{
  "num_hidden_layers": 8,
  "hidden_size": 192,
  "num_attention_heads": 2,
  "num_key_value_heads": 2,
  "head_dim": 96,
  "intermediate_size": 768,
  "vocab_size": 8192,
  "hidden_act": "squared_relu",
  "norm": "rmsnorm",
  "norm_place": "pre",
  "norm_eps": 1e-05,
  "positions": "rope",
  "rope_theta": 10000.0,
  "rope_fraction": 0.25,
  "qk_norm": true,
  "attn_scale": 0.138,
  "bias": "none",
  "tie_word_embeddings": true,
  "parallel_block": false,
  "extras": ["capped logits"],
  "init": "uniform",
  "init_std_qkv": 0.0361,
  "init_std_o": 0.0,
  "init_std_up": 0.0361,
  "init_std_down": 0.0,
  "optimizer": "muon_variant",
  "learning_rate": 0.012,
  "lr_mult_o": 3.0,
  "lr_mult_down": 3.0,
  "beta1": 0.93,
  "lr_head": 0.00654,
  "warmup_steps": 0,
  "schedule": "cos",
  "final_lr_fraction": 0.0,
  "batch_tokens": [16384, 32768, 49152],
  "max_seq_len": 2048,
  "doc_mask": false,
  "train_tokens": 160300000,
  "max_steps": 4929,
  "dataset": "wikipedia_en"
}
Each number is 128 + 24 x the weight over its row's rms, rounded and kept within 0 to 255. Layers, rows and columns count from 0. Numbers have three digits each. The size before them is the row's rms in percent of the matrix's.

# layer 4 MLP down (transposed), 768x192, rms 0.246, rows 267-283, columns 0-191
098:113108099184096151119159116131138131109126150100145159135105152178121114054108143109109131146100153113132121149134129130146118100152104157136118145126120158122145139095099130098142137150182127121128121140148157172150123126144087140134136105147130113146117136105122071172173155133112116130137153143128069142112134093114139112090119136112182101155108119163130163165106117131109124125108111145083108135137158126121155110118144118144125080072140152133155120087118109135092195096091167138105174158125157133126107125130156126129120088097116127114159120128140098137151095114172152122
108:106112137170145097147111119146111123118148109154129155106133137115145133102144087152139124155144109161100097115120103155122122127148098105150052145156149111124123159145098148094166137151068128126133136113156143114121103172135182143141120121148158148137199094150174126094144089091125100136116179122130141176107129121139157107152137146163112115137143117130111143114140103119136138127089119134110137145149142089117154124139152129171156140162119118111129124071103138120140092101133119085105152126137111154123112139102142139128162144126109143177197129155143191139116112127089125132
096:103112150141128119130134114127085144110105128150082121073101103111114119111147143126145206126116146093133154135107148141111104092124148151135141142117129109119131132125102138136179147134135128119080181077126133088112131148118113083089090080139119167164163142133118172132163133132111108143135163135150125120086131137110153113095100120123168149147139086127129130089116119147096124119113114119066132165140065144138117143099154139102130127112147161140149084105115138096104111116152107128095122079131129104121151086142097079096134096152146117126134139143139160135108111106150135161
101:093106144149090157169103116123114133141127095128149120138098136105118155118137140129137141114108087091139175119180095090121128157127097094118132122197115122093120086093099148101158099101151144122115149137139146117113139144154133141107154155152073113127157147118156130153121111130135119122087153094139127105100124120144093117136187116124123116115114142140125136094127135133110115078149123124187117118156138150109127093136121140174177176135120152142155122139098106133130093107113118177100143132137179125149121102123156174174159142161091145147128092119089104143158158107127135123
104:125153133150142135081124126129143148144121123102162142193110135106110168107135105126118145157162122122148124115137080149125111089156114152110144110146139119094132113105119147122155111132116134134130126140114066109120124150078155087118102136126096131140121141131150076106134147095131126130161150163129164066094130108073154143080121118146166129179102143158130132131131164126163084139138156121107096152105089104105150101078122173135128119138129141132101098156142172128139144113138116138122131150162148087091121157111116077128114156133129181135106121127164150149129100137182133130
097:115103126105091149090132143101155128108140122145173134145100134157128110117084141084115158130098069123131134108129117140156121144081185194134173152136115135114118136144120139129121108106074114100165137153088100105118116119135163122094136133155079095139102146124128142157159139172125161122149132125159163147137110132138104135111152085162151152103137139136097133111145099124133148125117102139122117141120138106113136132088113092125096078136100139099158125122126115100117118139121137106131118167175185107137155117147150124114147077132131116100137071145120092200135137137147122139
094:104138142120153131133134132154132141162068137109124115128100121100157140100103178142124168130141138164138137089109140084149104156137113125084119107127128138112172145122100080100122131098146166130112133166105102099149123101169085128105098128141142117138137097148130106128139146131144122102116117135129140118111095159155146137158093112156159135080111082134110121113145121171102117106098195121142088102143106159106121147150155090097142102171097114104110077125139161137151102129175140118139152110150077109107167121095150120098118136145124076137116102158119162145120162141141104122
090:123132156102166160124133084112111168184146142156141135121129114156144084142100161196089180152130128137096142134121157137148114126124129122104154105138110144136122134126086149110118131107147139111150080134126130118092112139122119091105111152140130110136100103135117126165148124131160104096131134157129108121104125147169112130157102164145168142123090114128157133142132117137095134064098119147171091109159120119099129133150150061127135168159120096127138117129183120127159151133183092136156181127129148167146132131123092118084133112133100114096130136146141153150146120087108161111
088:126148146137139120136123144153118122127157112098113115146123131110139135135110104061159113172143097117110133093129112074118141097140144130147107099155087139107150148103126128124138133118153124127110136114169132132127084114117140123146116155139171148132101117091127127126143159129111144130158110141170119111140079109130136156178169153098110155135125176143174144099155116081125100125117143109161124084152132115122123096094154147141157125067117111165129093091102130089140137114116136148127055122151147130160082164163104108154130155099137120134107120151107103193110134123113173090
097:098114113094168130153122150137138117113131162154155100160104148128126112114167129163149122119121138157130086102122142139142128130096117118075118135097108060173164125124089120139104137094098117178100114180164140138122124121134162108141165139127108133137187130155113139079115159129138109114116135167121107075142140160122125138125132121108158107157101155106169109164122082115065117152141130118167149121139124155133168161156153126147182122113149155109136111133122087120140137155168135109134151147147137144114128102124113131133103137096094156123146125084157146141105105082106125114
107:114113117123134137076132136115123100135070126133164120114127164092107176137133115084121130103127123114130155095090079150139134123120144176146126125164130134137135133116166148183139112107118142103103195118145153126145120146111151113152147111135112138161080084169092121124115116167140112149115087123130153125128079100132110111156173155119132140145138068139162149128099144130160109101092125173145142133109141168150106114125188130147149127122108135137135138157140116148111078165122107122093130144123139145124116099132116162142116180096130159131120189126151100138102113137100140154
107:124139138124090128134145103139145099106134113150178126143124132092149136118162079123145131099099154184124106117129120131144103119145112129184089111099184114167165099136090128099144101121154144100108101133140133159098149147127152086105140175159127156098133171098127125127134132185122132110126180092136114150133139129117104142128103114175117100114113160121124141137124101189130109147091108120161127146127161091154152132136128130118135106152121126134151059089137118104112144123123103096144144127094085139161122092135149119114173093095151173163107143111135138157110139107123133120
106:129098131109128177128091195096135136100098089116120154128081120159118120086123131142121123115139126137091164133163107159147121099098141138158112139140147133145109139129102164133125127119131129093139083109127167129109151136094099114123112103137082119110138121134132111133124162139150138100145149127097131103146101124079174130126139167145082137168121140118157102119116120182148142111156144139119137127138155125099092096099135116107093114061128135099103159169132131137162099114109167095125151127098161146194175155156103141112136100126157123117136112106121090097155165116148154109
099:134134151096128143162141116158133154065153123101112115099091142128108097117084115152123141140116069136137076145116112126164165123131118149119119144133133145152138128117112096111117141113115156172114115151104166141149131115180166161117108140131096081121122144134151160112131145095128143120114116145177145126102137183116127140144096095129110148134165146095147115146157120122102147114106124132120141118118167154126149138135116139133147144123116125201161139110142106185146136140115089096109182125110095137141148142149163128161158134108139195162096131102178135158135108096115136085
099:129128126153098156133158167139134147126105149161115104114162143147116166154120104130138138120093107097171097152132122141148177131147118143121037151113131132104134135089149155112137141127134119161096148132155110126119083104119174118111148081142152133131172119134156119093122133111140124129128145150135102152122126131113120144131117117115108076138061126125125090149137157144112132142133129117103121194124165198175170103140171117084137143115125137118134131134105089109077124134110142129090146114179101142116142151101142106137131118164106130099132132103121133162172129095126097142
096:096146110119152136135131070123175182127133145158107135091125149113129112150164166148161136089108132097127151131144126134123085132100128129149093137114081136108157132121052142104155131158147149119167127176129118113105131140120160120094105074128115090138147111137155131124129130113169137126135141170139165114132134129140141147170142136134139128097125104076150105128122116159162145152134097139152087130137151131148136126140118135136101100108225122138141151089118127124149136094131118160117120117155152166159127115188080141109127133147105110115121103102130149133150142111148176140
080:135145107123133165167094113116144138125159111149120106113120121124113095135070151180097164113117151131081130149130165131174107139129085135093114139118115149093114110104131162133104106062117131156123115140113103134111112150146123122171106156186151076121157118169133114133122084131144124079105111149177162122121062145120107158156103119138144153116132102131127150132141150123117128084164123140117143131133117097113129090158104141157174127104087107146148166131136154126167162124162116119152114116112174148136098151120132129074121122104079117136128158138140137130154111139121118101
# layer 4 MLP up, 768x192, rms 0.165, rows 268-284, columns 0-191
109:112129139127128111138138130132110115136113115136089149151118153131193132122124094149092151132126158123080124141155127158143131062157135107132160150157119129101135173177093045120120134146115145116161158102115116127121060133154150141140114104114126142151144114135153139132089087128174148150140163132118146127128149125119130151114109122102100112097119139145113135091100121126147142112154127165151141116131081062131139112075115115146106115058141113075110116100135123101110132143140119132114167148143134086109096116115104146145080145104115131139184153130142121125151132144128165138
089:172110151164125149104134155119157136136124102127137100117065103106114191120095183120096136120097135120135117117132147114199056108129133119135154106146042073112138150150163123125127126148142154095124101104136161092109152143119128115190102165120145118117146127151100095124131090101079086113126117132155092136125141118131151190113133101119116128126163107136077122099120098118113125106129144108149123099130150128129132125094129136134114136130165139137138160154124084137123114139138135098126100087146164163155137147126107149140125125141116136135114125145125143104142136154107125126
105:109121128149131118100084141133119109116180132141194147128157149153096188145130160125147141119126116089148130135142127148121127088152104123135133141159117095126165120110104162127156150103177138136162156124140136127105086195148133113067147155122138140148098151130127054136106065142119119130117122136178159099084131105122125097097138113144156120107145143140102134108156112124126134094134094112126122142113100169142112111134143154093144126119126121142109148130116138134130112152102141126131068082104109149130137078113108126133117109169109142124154108144097113106181080119115118144
098:120144131089106105135153141140169132152116132168097126144107148096111119125155115138100151089089124070132125148100170131088138101132095158142107126161102128136109144127088133117154124070111139154129155095135107074105137112075133125148080150129095114102132143127086107117144111167109161141129149127173171107118116102126088111140151131087107148149137153156125139134144179115112094137139139114109125117116160137110114113143087147137153120144119143158124106155138107150119118116128132115138096143182125151135094098132105157095109142135103156172158139091129202106109156142142099160
095:133161111140086134075128135141135138104119152109128138109136160147160155135127167112128140133093177109148134136131157113126122168124115136114110135127106084167149125240084117149102157095083065128128131114101155137121082188114156112147118102124118091124113141117085153142094110173140136105131111127129141162087170147101150151138132098175140163137133134133125132141111085146144153151143133104123112107141142144169157139112152127137152137128117137134120159168105145139150134145132105143116112100129139155114148134126130128148115109148099113097147138122144104152166106119079084121
088:167112081142118131094129154126163073113195075111163114134059109122079126135110113146173131116134118081145184088130149137128145106107123141084132107107133130151107174121109138114106125101126112137082139159116109087130087150133125138134128105174131157121113127124129124143113139130140142143131138110142127122119133115134133122104180122072140127136166089118146160119147102133112101104111097132139151168106121126135089078172118188084145092139126136150178075120160127156133093140105137113121128128133172129146134123153107132110120143136130167135120135138100132124115100127140125118
081:163139098074124122141131099121089093101137125115202129143111147137142158137104151135089086136161134149128110119104120129117132094100137145143172149137146115164147160114119125167125110173171115127142110131096173128143147106103103199123137098090105160120138127124066156111164118161102100124134113147116139110153085122151094143143140109108109145116100128136119093150169113120137138145107121154117095074066124140152114094119155101138121139105132133135165130128112126110125121151132113184118154130147107128139105161114173113148111101126123134114118145142075120087174139130126129143
088:125137125134098126139110112151099072114101167137156137132160115130078122146113110142150165128137190100117150147111114146098118164161089137125166140144145153166120106148117107091152110146085088141189156138070098121143134114168114108147119138152118143146147091149113113147096126145140101154126100127116154104161108121124157121152166134155098091118160162122135081106110148144128103093118105127155120106147162134144106142150082098129156165099150106129178106129107144137111133124106107118139126123110118100124125126112126102113138178179121153122103114116146157070125102103121106162
099:155111117119138112159100170091131113143133121118144093150101135166140165126089109162137128116135155107085124112156105137164094101167114149127176136124114173163129157174143094150107116097129105145164128123146119138102151133148108144129121113112109141083176108181157147150160129109125114121092113158096192130161093143138113167086125117139128118089176132152110134116113126134120164137160115149134150078058117125126132121115132122135108153122142104126133138096106112110165067138078132122108106152146160115103129112129126085136153106137163134132132124100144116137115126138140132183
105:110165096114155154136114102119094144151127113086129102140121120121055172166175125134110129076115119100156075078139151117106175145116103118136162148136110157106130133110092142146137132137150154158112116175089130126115122135136110126142119117151102092117111122143129097114139162136108181105086108160154115158099091141151112119124110127100156139161165086137139152125124080128148113125165116134145126093118154121141132139160127115130127126089145135134129114115119126135220082108141165152110128126135123130143101109147104174099122127134111127095137135126130106151143174111132128177
106:136098089136099095079121082140145172111151096136130104114135086125107115135163167118135102121118107142125089142160160150108156124146141109115176159108157128160154135117130153127116177128104150131116102152107155128117113159142123104111143171115114117107118142127148125141136109132092132093112109161152144139108086152153139166121110115154147184136121134107195101117129158120102129121083121102146134146141149151118108120144119143131124162095148153162120133119152053112100163096167101081119119126109130131141136158112149165089143154148130126167154131094106146162165093125084128137
114:158139147074158113116132125142105146115125134138135109091136117099135134125149113126136093117117146125102137105130124157111122151105124118133115147133154149125113109147098164118142117068109094125094146130140157121111076116112097116140158131113160138135100118149102149075048183124201184153170092110107150123148126120117097185133081101132095141133118119131133144173131105166128156125089136111113118166133145073144116146114137180151097140139111140167117142135149134147134131131128185131093112150125121124140076133131109145132146147145115142157153139072136147145122113111120108127
103:124123116142109134106101139071105136136107103120119118153097097166136120127165105123121131172141124104098138137121157156093141130120104078152138128137142047107154170145091144094152135128139125166137099107160160140144115149128120110135163154122154102138148144108152107130148150102132142106177122122201182102134128152108094091147113110088132129094171158138126113131128158128069136083133111118156128093148127112133139111146127133110091145143124089149117158109150098146111168106115147155134116139105107151104115150140140166151152152148147148147106127126096155165126090137145088157
115:178154103152094144106158134111123110117131061146087105105117163100100057095127106146123116132127097117116146080153107121126146129126099124094122134093126128105160145104129130126139109144138124201092132167111086119096169111116138138093118138155154130201098127157138118145113106162118160131150125142095117137151169172118128104132144147143120151114131124172132119132119126119100128126142138137116137172112099151104127155101099114105140108139147091129156128139131132154108135118137160151147118111094125097176127117148149164085143094162147121099150126096106161157095162158123145135
099:104090146079145110105120154120084093121159085116148169144116103114126133135093145131125159143129093154118114104153128137127184135110122135117120148150126145118115177143143126147095110124124110140143106106125129086130122121152109105143161133102106175116150108135145124144129107176112125161142126137113104146080168093161093146144107145139140119113157144096137152133148168111096118160167135125135139149123169159131124101159096125163111118101032128126148125153140155102152088061129131119123113159097117080125080151144088113126151144119138116120111114137128087143127143128113107080
076:154146121083115121110145096149104137145132109103186130161120144123141134095143130136115068145170121099138097076079133142126127077120131134148175148137131071154172153138095107153111163156156111123127116140116152108183147127119116146046121127075104167123128179140074167105150163130114120135133160140112100122149140113186112138100142134102094135128108139119120134153172118141097136129080104129108101085113115141143122126111172126143096145133129134103149125098112092089125118134123130161129123129144122135135126156158159127139130141119123135113108145130109144140169137121139152141
097:154128110115127152145136121143108119131128129132127109129155119134107093123092104177088153129097143131138135154090142087139141101124114122098120136111155101131157132143133155107118089147154153139115120103136157084135134161141158148128098119098103089107089088108108125147104138118093132164109144123224115150162082152123121124143159158138121099140150152182074106148121170127138099137154132118152157137128124120155144113119105110085163124138167128156164130130171082138110144082121132122148120158137134168155089157166094106117099113099124189099115154122106118118132118138143109141